Weights of a small transformer language model.
Size: 10 layers, width 160, 2 heads of 64, MLP 320 SwiGLU, vocabulary 8192, 4.98M parameters.
Architecture: rotary positions, no biases in attention or MLP.
Training: a variant of Adam for these matrices, 252M tokens, 7700 steps.
Each number is 128 + 32 x the weight over its row's rms, rounded and kept within 0 to 255. Layers, rows and columns count from 0. The size above them is the row's rms in percent of the matrix's.

# layer 6 attention value, 128x160, rms 0.0566, rows 43-63, columns 0-159
size [ 98 104  93 108  97  84  85  95 104 100  94  86 107  99 105 116 115 102  77  94  81]
[[150 118 133 126 109 181 122  78 102  96 123  39  97 117  84 136 123 140 143  95 103 162 159 221  93 122 128 124 176 112 156 107 106 155 143 123  79 118  90 123  98 156 160 178 143 103 120 147  77 102 213  81 177 106 121 114  42 146 142  99 113 105 105 156 107  85 165  85  95 146 164 138  93 129 157 100 224  97 188 169 111 166 158 132 124 123  88 103 120 155  70 139 159  92 118  96 123 176 130 123 113 153 139  78 105 150 120 150 149 148 114  84 155  86 152 144 139 176 110 120 115 150 161  86 138 125 167 134 148 125 138 185  70 130  95 153 131 169 147  94 105 140 112 156 131  75 151 130 133  94 124 141 118 122 200  85 117 132 158 153]
 [119 166  87  80 115 131 167 175 155  97  68  83  95 129 186 166 112 111 155 103 124 207  65 119 123  97  99  83 123  53 189 149 161 188 113 126 123 173 162 130 139 113 163 104  90 148 105  95 107 110 144 141 150 149 100  89 135 158 134  81 129 116 140 103 134  77 124  45 183 133  77 113 104 105 129 172 170 159 150 141 139 161 164 136  97 126 134 201 170  93 142 188  86  74 109 132 125 108 128 117 142 185 109  98 139 124 140 129 142 185  93 135 143  70 151 100 146  80 101 149 113 146  56 140  64 178 127 159 104 163 135 131 108 153  65 112  96 101 135 139 147 146 149 132  77 153 121 149 100 159 128 120 108 123 127 113 132 126  85 121]
 [142 139 101 164 142  98 104 118 121  90 160  81 137 149 131 158  65 156 189 132 121  61 114 180 166 129 136 159 123  72  90 157 165  88  99  86 116 215  42 141 137 152 172 126  74 152 147  68 126 133 145 172 117 164 122 100 143 120 126 123 181 121 131  97 132 122 106 124 135 134 170 103 211 123 109 158 128  82  97 121 116 113 105 145 196 136 126  86 188 116 106 136 123  54 125  93 146 127  62 139 100 130 105 121 182  96 116 132 168 149 116 112 159 145 115 109  72 137  62 139 120  95 165 177  76  93 116 157 121 148 128 137 120 150 156 137 102 138  94 195 129 148 172 176 140 112 150 120 152  97 179 115 118 154 125 141  63 163 147 117]
 [100 126 166 166 122 169 104 128 129  73 123 135 149 114  66 106 130 191 143 145 123 176 112 135 163 118 113 176 137 135 169 117 153 131 129 102 171 145  77 113 132 149 140 116 115 143  69  79 101 100 168  69  80 107 115 138 150 181 160  68 125 101 124 186 107 178 147  86  72 108  70 100 168 123 154 201 163 135 138 114 118 142 153 103 118  82 105 124 135 184 108 137 139 133 148 135  96  80  78 171 110 151 143 166  98 109 183 165 166 109 160 111 156 138 103  93 102 118 164 133 102 145 101 153  91  45 171 159 112 186 114 201 140 132 123  95 138 112 142  92  45 110  88 171  99 104 136 174 109 111 169 118 105  80 115 126 128 107  87 130]
 [118 143 152 128 144 114 169 114  75  56  85 149  67 182 187 128  78 195 122 126 149 242 185 119 116  97 119 113 121  93 132 163 115 105 106  98 129 144 107 149 142  88 108  70 124 160  79 129  92 127 134 127  91  99 128 158 141 159 152 137 113 113  86 125 114 187  72 175 118 115 101 141  68 135  95 160  68 133 132 104 184  85 105 128 125 123 133 120 138  75 136 151 115 131 126 151 108  82 151 123 121 146  62 144 165 101 130 112 118  88 130 179  98 116 115 105  89 121 106 189 119 115  78 172  80 163 159 161 134 151 122 138 107 131 138 167 133 136 140 202 203 124 126 133 144 176 150  96 160  80 166 138 138  91  87  82 125 117  92 133]
 [218 135 159 171 109 166  60 147 147 170 182 112 133 173 142 171 162 116 147 119 117  84  64 122 140 141 164 158 134  88  89 121 139 117 151 127 119 110 146 131  71 106  75 130 147 101 121 140  76 129 163 127 101 152 132 135 123 143 164 107 211  61  92 135 107 145 117  82  95  96 130  92 157 156 120 109 121  87 139  97 149 132 134 165 118  84 164 120 132 145 103 125 172 134 143 185 124 122 148 178 110 116 149 159 148 134  76 139 139 129 181 125 122  82  92 114 157 167 202 155 139 154 147 114  95 162 186 183 169 156 133 176  73  69 145  84  75  80 114 133 113  89 132 133 115  77 141 119 188  77 143 118  80 162 122 123 126 155 183  98]
 [116  57 152 124 139 137 135 159 163 111 152 139 134 116 130 129 117 133 133  72 142  70 150 129  84 158  94 151 143 127 167 119 133  88  93 133 106 148 112 140 134 148  90 134 124 120 138 147 143 134  76 142  80 113 110 165 173  74 173 117 152 156 163 170 145 158  81 158 140  77 130 180 134 180  84  70 156 151 131  93  58 166 146 142 110 207  85 173 135 107 129 127 152 135 113 130 115 132 145 136 130 136 105  96 187 190  60 190  96 114 138 174  92 190 179 164  77 101 182 112 136  88 144 139 127 175 106 120 103 171 143  91  99 111 111 103 112 140  92 176 131 153 158  94 139 113 123 105 128  99  84  13 115 125 121 139 117 144 192 111]
 [ 59 154  89 147 138 155 125 178 116 171  46 113 174 113 144 121 149 131 123 100 141 122 108 154 134 105 116 135 122 118  83 153 163  98 107 106  81 158  80 125 147 131 154  90 118 144 139 121 172 111  92 156 113 150 112 174 100 132 103 109 114 114 151 145 154  97  55 104 128  97 159  75  83 134 100 145 141 168 148 119 149  38 136 123 154 158 170 171 167 181 132 158 112 100 128 159 142  72 119 118 113 130 155  98 108  74  94  83 185 115 135 135 165 101 165  70 111  93 144 111 142 124  76 153  55 244 146 152 126 119 127 155 145 134 114 151 137 120 136 184 154 156 148 142 170 156 119 117  79 188  55  82 130 146 112 144 140  98  79 115]
 [127 175 138 144 122  96 103 133 112  69 116 107 165 146 122 108 103 136 144  64 126 141 120 154 120 122 131 137 178  38 171 186 166 169 169 150 143 168 139 131 118 124 157  97 102 131 147  86  83 137  68 129 165 141 115 104 104 155  93 141 193 110 146 130 125  68 125 155  72 159 135  99 122 158  88  71 119  89  88 161 143 108 124 133 111 116 111  86 163 216 113 149 148  95 140 117 100  99 122 150 134 180 149 109 100 100 155  89 161 190 114  80 158 157 145  83 132 145  31 149 128 118 132 176 194 147 179 106 179 101 124  88 143 113 112 118  95  76 152 132 131 102 135 118 102 131 122 111 170 182 167 121  93 130 110 177 166 120 139  60]
 [157 124  29  99 135  67 155 150 140 146 127 143 141 119 104 139 206 124 102 132 128 102  86 123 108 128 131 117 100 135 138 114 143 124 122 207 121 149 136 144 122 160 150 158 129 149 144 143  50 138 126 142 165 157 128 131  94 121 173 183  76 189  90 109 175  87 121 211 111 139 114 109 147 114 162 115 110 103 156 167 127  98 124  94 228  92 113 114 158 119 101 104  92  95 127 155  94 160 167 132 182 127 159 114 122 117 100 105 176 119 156 157 164 146  80 111 148 134 147 169 110 132 158 196 148 155  70 117  99 103 120 118  91  99 181 150 139 146 148 133 150 118  99 133  89 168 140 170 104 113  67  73 161 152 164 162 131 172  70 183]
 [206 136 148 132 142 144 149 139 123 145  82 125  83 129 164 132 158 106 159 154 104 201 143 146  73 117 148 136 135  93 153 110 131 107 204  58 116  49 165 148 100 163  91  97 133 123 150 155  71 117 110 142 117 127 115 136  92  44 138 142 118  98  79 144 101 141  69  71 100 136 152 147  56 141  80 118  74  88 128 207 125  71 124 123  77  87 100 162  77  91 149 130 103 111 128 118  98 109 218  82 141 185 111 121 164 108 131 120 175 132 119 167 126 141  85 136  96 146 149 152 124 145 141 127  92 142  97 141 126 157 124  93 110 110 167 117 138 115 107 158 136 122 192 114 154 156 119 108 149 145 123 157 167 106  76 163  79 132 140 130]
 [118 124 155  60 141 116  96 133 145  64 122 145  65 102 138 114 123  74  90 133 136  99 146 123 144 137 148 129 162 141 100 117 123 117 143 131 196 146 169 158 122  85  82 131 175 124 110 176  54 114 163 124 156 121 151  80 102 138 119 169  47 174 144  90 132  61 161 124 165 131   7 172 116 107 130 104 133 168 137  90 124 158  87 143  83  97 110 122 133 124 110  94  77 133 124 133 126 163 194  83 146 106 166 113 138 129 119  46  97 173 134 109 125 100 113 149 147 143 170  73  94 148  88  54  95 143 143 146 151 106 138 106 135 133 113 131 131 115 122 135 168 153 101 138 116 159 106 102 127 121 142 195 164 173  90  62 135 127  91 141]
 [152 120 112 170 105 112 143  76 156 104  58  69  58  83 137 157  68 107 153 107 121 182 144 167 129 140 153 103 134  84 163 116 127 190 128  99 183 147  85 133 122 193 118  99 171 126  96 148 122 136 152 131 143  95 110 125 131 143  56 149 100 101  91 151 109 166  66  70  80 128 148 115 117 149 160 162 117 159  98 158 112 138 121 140  70 108 170 140 146 182 173 146 174 131 115 140 161 136 115 116  84 150 124 114 113 155 144  75 107 140  88 202  74 103 101  96 112 111  98 114 164 129 138 100 132 164 163 188 227  82 132  88 123 142 148 140 201 114 129 130 128  97 201  99 144 101 123 105 137 145 153 158 123 146 131  97 126 132 133 152]
 [183 151  70 136 122  65 166 141 163  93 143 118 131  82 125 131 124 103 100 194 102 141  35  46  99 153 146 158 152 151  96 199 134 156 152 120 195 135 220 122 111 112 150 101  83 126 149 120 104 137 134 127 169 108  91 160 115  96 123 149 141 151  70  98 121 108 127 166 177 137  69 152  99 117 119 120  71 127  66 118 117 128 172 144 148 120 117 170 120 127 102 190 104 108 145  90 119 175  99 152 192 108 108  91 119 144 112  84 118 124 128  79 104 116  64 185 163 139 151 139  99 124 140 158 185 126  91 130 125 145 124 132 149  82 109 140 129 161 115 145 146  92 116 147 108 175 135 140  99 135  46 144 130 140 128 193 108 156 134 113]
 [173 144 133 150  88 160  93 182 108 173 131 122 128 106 145 177 109 180 155  77 104  69 130 174 148  81 153 128 168  85  90 134 129 143  79 116  68  99 113 127 106 134 118 149 170 109 121 196 106 137  93 149 160 133 110 109  88 155 143  79 127 132 153 144 115 102  29  86 123 110 166  57 101 114  91 101 165 201 158 115 185 123 164 123 108 154  70  75 141 101 104  79 119 131 131 124 144 119 111  83 186 131 121 146 180 119 115 126 118 144 100 108 117  94 195 112 120 114 102 107 154 148 113  94 126 119 162 143 114 202 140 178  69 167 120 125 133 124 150 122 116 148 121 161 104  56 125 125 153  98  93  88  96 108 182  81  99 138  94 141]
 [151 184 179 164 147 135  84 150 153 119  89 100  69 171 121  94 114  97  93 135 138 124 130 173 191 110 148 141 118 171 101 153 106 154 117 132 173 129 174 135 112  57 128 161 113 115 158 150 132 157 184 107 116 174 136 190 152 112 151 115 117 110 122 134 147 137 151  87  68 116  95 142 162 132 154 161 195 140 124 105 144  58 140 155 116 195 177 133 202 164 135 189 111 105 140 140 104 134  92 145  98 122 179 158 125 111 153 114 118 137 143 100 128 144  81  96 126 130 184 127 153 133 152  90 106 170 234  80 150 117 137 156 133  81 110 114 154 236 128 129 114 101 123 143 182 116 128 122 133 183  94 153  97 115 111 101 112 107 137  83]
 [ 97 173  72 102 126 147 135 144 172  99 117 221  84 117 140  78  88 129 165 133 137 158 124 116 138 116 101 167 126  82  89 146 117 150  89 155 159 124 140 153 159 109 139 128 146 140 143  98 125 139  92 102 155 125 132 129 156 137 119 171 197 131 131  96 161 156 168 154  95 135 113 160 106 142 107  33 132 114 115 112 126 169 133 127 111  91 138 113  96 114 142 119  93  69 135 109 137 144 120 145 151 148 152 129 129 210  81 124 118 135 215  99 127 192 109 138 109 188  44 170  68 105 167 143 107 103 112 133 136 125 125 111 173  71 138  98 108  97 119 149 213 109 100 117 103 143 146  72 129 146 160 157 151 126  46 147 183 177 173 146]
 [ 93 184 144 173 146  98 109 119 166  86 103  85 128  74 102 107 185 163 152 142 133 104 159 135  83 122  89 150 113  63 165 153 142 117 189  71 227 145 159 156  65 125 129 148 111 110 117  56 109 142 130 109 132 127 144 118 155 135 135 140 190 101 111 145 105 201 142  63  90 137  71 125 172 152 103  87 129 140 122  83 158 111 149  95 148 150 144  80 158 144 138 159 178 129 139 129  83  93 146 151 115 112 160 167 121 180 143 129 178 141 170 112 123 123 138 144 142 143 137 128  94 101 131  97 109 105 184  79 145 133 137 116 122  94 142 136  88 116 165 101 114 173 130 106 166  93 115  69 181 172 113  96  73 117 111  84 141 123 178 196]
 [101  73 110 133 122  99 107  76 113 133 155 176 113 135  97  47  91 110  88 146 132 136 161 118 194 128 132 123 119  59  28 164 109 137 119 101 118 114 152 138  97 124  89  94  99 120 109 103 148 120  68 162 136 111 134 132 122 187  82 148 131 175 139 109  56 114  69 146 137 122 146 154 143 144 123 186  55 135  74  88 124 167 154 140 109 119 124 121 146 119 136 149 128 131 124 128 133 113 116 179  99 150  71 114 128 168  62  76 150 121 150  89 125 143 155  85 138 133 159 163 167 150 105  89 117 111 101  77 122 111 138  67 140 147 134 148 172 152 116 191 172 135 138 150 159 149 136 137  52 132  27 136 127 142 105 124 145  74 106 160]
 [119 143 133 154 140 113  99 133 111 123 103 153  71 123 118  74 102 139 159 114 128 138 173 165 120 136  46 137 166 116 152 126 101 171 123 141 162 112 137 140 159 200 139 146 121 127 129 107 180 170  75 131 193 114 122 116 125 115  87 127 176 175 120 153 156 126 147 122   0 150 181 137 104 109  74  94 185 133 119 123 127 108 158 150  88  77 144 157 149 173 163 181 141 128 115 126 154 143 101  83 130  98 151  75 146 138 107 141 123 112 200 161  66 109 136  77 110 156 157 102 121 110  90 152 113 106  75 113 125 145 134  88 204 142 150 148 149 136 139 127 119  81 142  81 120 114 145  98 114 237 132 149 150 150 133 103 133 100 151  87]
 [105 203 102 131  96 154 175 116 149 131  92  19 134 109 146 111 135 185 117 114 109 165 129 132 137 143 124 197 163 108 110 120 153 131 179 153 131 138 135 104  91 163 137 165 123 106 128 148 134 115 185 125 122 128 143 158 125  96 138 114 112 108 100 145 114 108 174  96 144 141 124 176 128  98 141  92 204 145 159 168 110 138 133 121 125 144  40 104 136  73 101 162 100 127 142 124 122 178 108 118 128 168 183 109 176 187 116 191 155 171  64  69 132 168 171 154  75 110 113 112 135 108 168 129 162  74 145 108 127 100 120 203 143  94 110 112 115 131 121 103 154 127  97  97 104 131 112  89 105  54  81 100  82  66 137  96 170 141 154 135]]
# layer 6 attention output (transposed), 128x160, rms 0.0488, rows 43-63, columns 0-159
size [ 91 102  82  98  91  79  80  90  99  85  85  80 100  89 101 113 105 110  62  84  66]
[[106 128  87 158 131 115 145 109 127 149 111 197 151 178 117 150 162  97 164 180 134 103 144  57  80 127 153  60 137  90 101  71 146  98 126 104 145 119 118 174 136 137 117 108  97 112 161 101 146 152  97 161 106  67 147 106 175 127 147 113  89 158 133 171 177 171 156 153 135 121  85 153 141 123 116 116  45 168 150  94 134  90 102 160 137 125 143 136 150  93 181 146 109 129 145 135 112  74 167  86 123 179 108 172 103  87 116 101 164 114 152 167  85 223 110 144  73  91 141 145 111 127  99 176  75  96  79 110  93 157  42  79 156 110  90 124 113  98 122 101 135 119 134  94 128 198  96 131 130 122 163 143 149 117  90 146 166 112  99 137]
 [133 136 138 156 126 118  71  92 138 158 141 169 133  63  70 117 116 109 127 144 113 105 191 152 140 151 163 187 182 142 121 111 110 119 161 146 138  82 150 105 115 136 120 145 165 120 117 124 126 111 129 127 125 129 182 185 145  64 131 174 114 106 179 165 145 183 124 144 142 130 126 124 184 110 124  88 118 128 129 109 111 106  77 129 129 169  95  96 152 150  92 132 100 188 237 143 134 130 149 106 131 132 128 158 159 122 136 111 106  70 121 117 123 162 161 160  78 156 126 108  94 170 188 120 168 111 125  84 139  80 255 138 101 100 178 176 113 154 100 116 131 152 143 140 153 109 139 124 147 139 129 162 102 114  70 153  58 134 144  88]
 [ 97  94 134 110  85 170 152 154 184 127 111 184  92 145 107 118 149 120  87 129 132 167 111  66 101 142 158 156 103 152 122 118  87 111 125 174 141  25 198  96 147 176 121  86 203 112 119 162 122 130 128 126 181  74  91 156  97 144 211 111  72 172 125 165 150 163 144  94 105 196  95 157 101 157 169  85 135 157 145 115 132 129 107 139 115 101 171 143  77 124 151 117 129 148 155 123  92 185 145 143 108 116 147 144  89 118 152 128 117 126 137 141 149 153 134 147 158  99 155 160 122 167 153 116 118 177 177 107  62 121  68 135 133  84 112 117 103  78 160  90 165 125 108  93 129 159 154 139 160  87  49 140 151  93 152 105 152 144  97 118]
 [150 114 145 114 112 138 162 103 171 118 116 146  92 152 147 137 145 155 107 136  84  83 140  95 133 142 177 109 108 101 134 112 114 152 168 162 109  93 138 116 114 108 145 110 162  19 175 124 111 135  91 180 167 127 171 124 105  81 123 129 121 107 115 113 179 111 111 157 195 116 164 177 138 162 142  94 124 143 117 136 107 127  84 176 155 142 142 162 141  89  84  89 131 104 122  99 172 122  96  82 166 154 115 164 143 145  37  73 115 159 155 129 107 160 175 171 122 149  51 138 124 117 174 144 144 168 136 151  55 109 101  46 132  64 103 166  97 139  72  88 193 132 182  99 156 156  96  75 130 158 117 149 119 129 103 130  93 149 140 105]
 [116  82 127 161  76 129  70 152 197 166 171 148 150  86  86  74 131 100 140 114 128  46  96 151 118 130 118 147 140 152 162  87 106 167 110 139 154 100 131 143 103 199 156 166 174 140 165  91 189 122 127 145 170 153 129  74 120 124 136 138 151 107 131 170 184  83 107 152 111 134 175  85 142 154 137 107 185 180 149 134  78  99 151  99 126 137 171 177  96 118 109 137 144 112 152  65 145 148  83 173  98 134 185 150 148 173  80 106 102 145 125 147 217 180 134 144 146 133 125 158 110 159 137 134 171 128 132  94 118  99 150 140 147 103 161 105 139 111 103  70 102 180 121 104 143  77 118  99 138 156  70 123 110  93 136 184  92 120 138  78]
 [ 98 145  95 134 122 172 146  74 108 108 108 104 125 102  80 121 128 123 121 119 123 130 105 102  85 133 157 112 103 146 130  72 155 146 123 161 139 128 122 132 136 122 194 104 131 124 112 118 100 126 111 181 169 145 126  86  75 155 141  90 114 138 119 119 161 141 138 208 113 160 125 148 131 115 171 110 139 181  93 121 161 119  85  23 161 193 115 230 107 170 138 128 123  98 126  28 175 112  92 116 168 138  91  87 125 124 183 111  88 112 101 119 118 157 168 147 102 151 120  93 121 148 122 115 104 154 113  63  63 128  36 124 123 174 106 164 161 131 107 116 139 120 132  91 122 157  57 129  97 154  93 167 147 100  99  86 171 118 102 141]
 [174 145 111 110 107 114 132 138 152 111 120 119 118 108 118 135 136 168 125 173 145 141 104 127 157 134 101  54  90 138 131 151 130 154  73 132 111 154 187 122 175 138 158 111 135 168 185 147 138 144 181 103 154 112 225 123  98 183 108 105 133 173 124 143 145 132 162 124 126 157 125  67  71  91 136 131  83 161  80 108 190 115  95 139 127  54 196 113 111 146 151 144 169 160 145  63 153 153 138 129 106 138 126 194 115  85 158 139 124 103 146 121 170  63 122 112 169 122 133 178 129 128 147 135 166 103 156 128 161  99 120 219 103 163 180 146 149 149 151 112 111 176 115 124  95 112 107 124 141 128 119 238  88 186  98 109 115 154 117 145]
 [168 161 140 122 132 107  94  92 142 115 153 123  78  99 109 122  78 111 137 102 147 157  99 125 127 186 210 148 143 153 165 136 104 165  96 183 151  69 166 157 105 159  86 135 144 143 165  93 170  95 131 119 130 122 162 107 181  85 141 160 157 131 129 135 113 132 119 141 114 149 154 116 198 136 166 129 164  68 154 130  97 207 120 127 113 107 140 116  75 123  78 101  94 142 218 121  85 174 146 153 151 103 105 101 194 137 204 103  77 151 108 146 138 133 111 155 125 142  87 141 100 139 177 118 200 113 149 107 143 137 241 143 156 153 167 105 160 195 111 102 126 146 112 134 119 111 154 125 184 153 143 146 118 104 140 140 128 161 162 129]
 [138  81  88 148 133 168 130 115  91 184 127 138  87 102  92 123 140  71 150 143 162 108 146 133 100 157 181 116 108 125 132 130 127 120  76 144 134  51  89 159  93 144 119 143 112 113  65 142 150  80 179 127 155  98 107 110 161  46 190 110  71  99 137 124 141 158  99 134 142 104  69 185 161 127 120 163 118 145 140 149 144 139 125 132 120 150 136 155  56 101  97 117 107 104  87 154 122 193 119 131 189 108 114  85  88 103 159 184 134 125 142 148 175  99 116 172 145 121 170 102 100 146 148 109  57 105 107 169  87 153  80 199 130 155 111 115 104 109 119 132 171  92 131 222 169 174 125 137 108 105  91  80 158 103 127 111 157 136 125 167]
 [135 146 143  37 104 145  62 131 131 100 117  84 129 172 151 111 122 104 131 111 158 171 157 155 139 138 176 178 188 144 155 143  93 100 161  78 125  82 137 103 117 143  80  74 157 160  87  95 190 104 149 132  99  94 111 119 180 136 109 111 166  23 126 161 136 122 109  59 117 127 134 182 106 142 125 124 161 180  82  91 111 175 126 132  63  99 149 152 111 119 127  90 109 140 150 155 150 152 135 122 102 142 113 101 157 138 167 151 110 123 107 158 124 144 190 136 159 159  86 114 140 112 127  74 113  98 147 184 145 155 192 137 166 171  87  90  78 123  72  81 118 149 130 152 155 124 152 133 166  96 138 141 148 140  92 144 187 107 154  75]
 [134 110 118  64 115 105 104 139 186 133 172 176 140 153  76  65 144 143 117 106  98  64 154 116 143 169 108  83 117 141 176 126 124 122  42 162 163 128 123 117 141 125 198  89 149 132 181 111 157 140 159 138 141 149 123 120 112 181  87 104 146 128 166 144 167 136 158 199 121  87 101 160 162  86 104 109 203 144 109  95 143 129 135 134 106 168 119 124 217 186 108  60 152 137  67 137 159 175  79 127 163 129 138 124 151 144 125 173  96  91 144 140 140 115 158 121 133  69 124  88  97 135 117 163 128 122 147 106 113 102  91 193  69 149 155 145 133 114 144 125  96 159 145  80 106 104 176 113 140  98 137  86  66 106 161 146 140 116  95 157]
 [160 139 119 158 104 117 154  83 105 180 161 101 149 153 129 171  98 133 154 143  84 123 109 200 151 125 103 128 141 133 129 121 177 137 196  94 100 138 115 141 126 129 150 129 102 108 131 127 111 138 104 110 110 148  79 130 112 123  97 145  65  69 163 124 120 156 135  92 130 141 198 135 141 114 152 159 139 145 147 156  75  93 173  93 107 178  49 148 151 154 131 186 157 158 119 134 168  46 101 104  99 157 110 138  86 118  65 173 161 101 123 130 127 155 162  93  33 177  99 147 189 149 131 158 118  84  81  92 118 158 194 105  97 101 108 150 134  84  92  66 119 108 130 106 139 131 153 133  91  79 167  86 115 108 164  94 106  85 170 104]
 [ 89 131 131 161 155 143 127 164  74 145 161 175 116 133  99  95 143 144 100 176 113  75 144  37 154 125 109  92 138 150  78 158 138  64 137 124 133 146 127 116 136  96 134 152 128 141 177 111 170 158  54  69 109 184 136 171 120 125 180  99 103 166 199 138 139 148 160 143 166 150  89  91 123 139 113  86  83  47 137 125 170 128 176 127 142 184 105 142 177  58 123 174 126 121  64  85  88 126 139 136 172 128 127 127 137  88 145 121 149 132 153 133 175 122 130 145 141 122 146 133  76 150 119 153 162 112  97  53  97 176 117 147 164 104  86 133  49 128 104 161 101 117 120 151 116 124 142 118 137 159 132  73 121  83 173 130  70 118 124 137]
 [130  99 106 132 110 158  77 130  89 159 100  86 117 128 101  92 142 120 110  77 156 118 168 193 117 124 121 140 144  86 179 100 118 126 151 140  87 108 104  87 116 137 134  83 120  95  20 150 112  80 147 105 128 192 169 110 149 109 117  93 156 100 209 152 112 147 115 107 111 106 100 112 153 173  78 100 164 133 114 141 124 103  74  88  85 159 110 109 142 153 149  83 112 123 233 211 138 169 159  96  83  92 116 143 141 111 156 171 152 140 122 130 138  74 183  78 100 114  90 121 116 117  82 102  92 109 135 126 137  59 150 180  95 153 128 121  89 126 148 166 122 145 167 151 174 109 117 155 132  88 157  99 125 140 146 118 185 131 102 155]
 [121 148 121 147 158 154 116  85 202  93 104 146 116 109 113 121 144  89 136 187 105 150 116 122 101 150 104 126 149 140 105  78 132 122 141 164 187  87 167 175 163 169 140 146 145 172 153 122 155 158 152 161 109  87 145 150 151 128 146 159 101 119  94 149 201 140 161 106 111 174 126 153 212 128 164 157 111 111 124 128 130 109 118 104 138 145 191 168 127 141 134 146 111 140 152 132  58 119 142 151  10 145 136 127 108 123 126  81 137 123 136 135 132 193  91 169  82 138 119 145  58 115 172 179 105 153 116 113 129  74 107  75 139 109 141 177 116 146  89  72 127 131  88  75  94 194 145 150 157 164 155 221 123  96 154 132 142 115 136  99]
 [135 127  88 166 117 117 182  89 109 149 124 123 144  70 135 130 129 120 122 114 147 132 117 104 114 195 135 126 123 113 147 146 179 132 145 140 124 161 116 118 151 155 102 117 130 141  66 132 135  44 100  95 146 141 150 108 134 146  99 144 103 154 144 139 143 120 139 149 131 141 161  66 136  88 155 102 116  90 105 169 142 166  92  64 112  99  92 141  67  74 115 123 107 128 237  90 137 121 134  95 160 140  82 121 139 121 145  92 120 117 100 156 148 129 136 125 103 133 106 113 103 139 147 104 169 122 121 111 154 111 255  85 155 140 143 169 138 103 117 108 153 147 127 139 114 169 168 159 110 148 144 120 122 135 146 162 124 141 132 139]
 [149  54 156 156 123 142  82 143 110 174 132  56 140 132 132 162 134  93 101 109 116 113 118  89 100 137 173 123 124 116 214 125 157 108 120 100 105 126 100 100  80 149 137 107 135  96  84 122 106 121 176 166 169 139  90  94  83  86 149  74 135  95 118 135  64 121  85 164 147 128 112 107 151 158 106 161 138 187 185 120 118  83 122 121 146 166 132 149 113 186 114 110 190 139 103 150 190 138  85 126 164 120 124 107 111  90 154 180 140 124  54 142 126  61 158 111 202  95 193 132 182 134 119 127 131 115 137 145 110  71  80 198  79 180 108 131 137  95 157 101 101 114 139 158 190 129  96 167 129  93  87 128 146 147 133 124 134 110 131 114]
 [168 128 135 138 144 130 166 106 120 177  94 157 117 143 116 142 126  99 120 123  89  89  93 111 174 199 162  94 116 179 132 101 134 126  68 145  92 164  75 158 175 103 109 160 136  59 138 119 108  72 143 166 160 118 157  74  93 123 145  93  40 140 187 118 139 105 145 196 131 108 160 130 107 122 178 164 141 137 147 144 134 108  87 157 132 119 114 140 107 147 120  84 120 135  50  88 255 156  66  97 155 153  82 112 170  54 138  98  67 130 124  76 140 133 136  89 134 145 152 155 199 142 148 123 147 116 124 134 133  94  68 133 125 116 140 102 137 128  84 148  99 138 144 136 116 161 142 159 145 128 161 128 104 156 135 120 155 148 146 126]
 [110 169 124 180 142 181 147 154 102 112 120  65 123 161 159 170 106 126 175  88 151 127  59 138  69 100 129 135 142 182 137 105 110 147 132 144 191 123  84 183 196 117 134 192 101 163 155 181 164  93 110  93 100 126 102 120 148  87 140 104 127  76 142 122  97 168 133  72 152 127  89  82  89 157 111 137 164  95 134 149 145 135 135 160 106 167 168 122  70  64 137 107 146 148 186 163 127 145  81 114 124  96 159 139 109 106 153 114 114 131  70 152 101 133  86 203  98 117  88 122 127 103 147 127 143 126 119 117 146 164 173 133 135  43 162 109 140 185 127 151 138 101 100 142 125 120 103 159 142 152 155  40 135 171 194 123 106 150 122 144]
 [ 64  97  89 125 119 105 127 147 144 122 149 148 194 166 172 205 115 123 108 149 115 127 134  93 113  79 192  94  96 156 145 159 158  89  88 136 109 135 123 124 105  58 144 148 104 162 172  95 106  81 117 129  84 138 115 144 144 106 149 145  99  79 143 144 105 148 122 149 190 120  83 111 162 120 118 111  46  90 135 166 144 171 156 178 165 195 128  87 117 114  91  66 168 144  73 136  82 122 139 152 173 199 103 117 132 150 180  77  99 144  93  90 216 114 117 167 150 106 153 132 141 108 158  98 131 145 151 152 165  79 146 135 110 118 110  98 133  92 137 130 130 143 135 212 126 135 127 160 125 101 151 118  98 105 121 153 159 162  66 128]
 [187 125 107 153 168 124  74 146 112 118 139 202 100 119 124  97 127 110  97 179 130  98 132 128 104 159  89  92 110 110 119 134 118  89  60 130 101 141 119 125 171 130 154 132 150 135 137 170 114 134 117 113 170  51 205  76 117 141 100 105 129 155 216 148 132 154 155 115 138 126  89 118 159 188 114 146  98 128 120 123 129  84  97 198 126 137 201  89 163 130 150  81 147 178 192 123 150  79 141  76 123 111 113 175  83  38 119 145 141 132 194 157  62 121 119 109 132 122 149 144  98 101 112 149  97 112  75 108 126 119  74 103  96 148  90 168 109 129 131 121 142 169 137  66 123 113 130 166 139 123 138 141 156 197 113 142  99 118 171 130]]
# layer 6 attention query, 128x160, rms 0.127, rows 64, columns 0-159
size [137]
[[136 149 150 137 118  94  76 185  97  74 142 154 153 153 127 113  93 140  82 112 186 111 160 112 152  96 142 107 153 132 131 118  63 135 166  91 128  90 147 183  78 102 135  85 148 120 128 133 130 166  80 157  88 123  62  90 101 110 154 108 127 119  80 132 174 120 123 126  79  98 195 178  91 129 154 155 126 146  49 129 109 132 140 155 158 127 140  98 192 173 191 139 105 140 151  99 163 112 103 140 102 124  90 171 110 146 127 143 179 112 186 186 138 148  98 109 157 136 150 173 198  84 113 127 129 138 175 139 161 151  74 124 160  74  57  82 109 108 198 136  77 151  91 162 139 123 124 140 149  86 135 127 113 174 136  94 165 120 117 148]]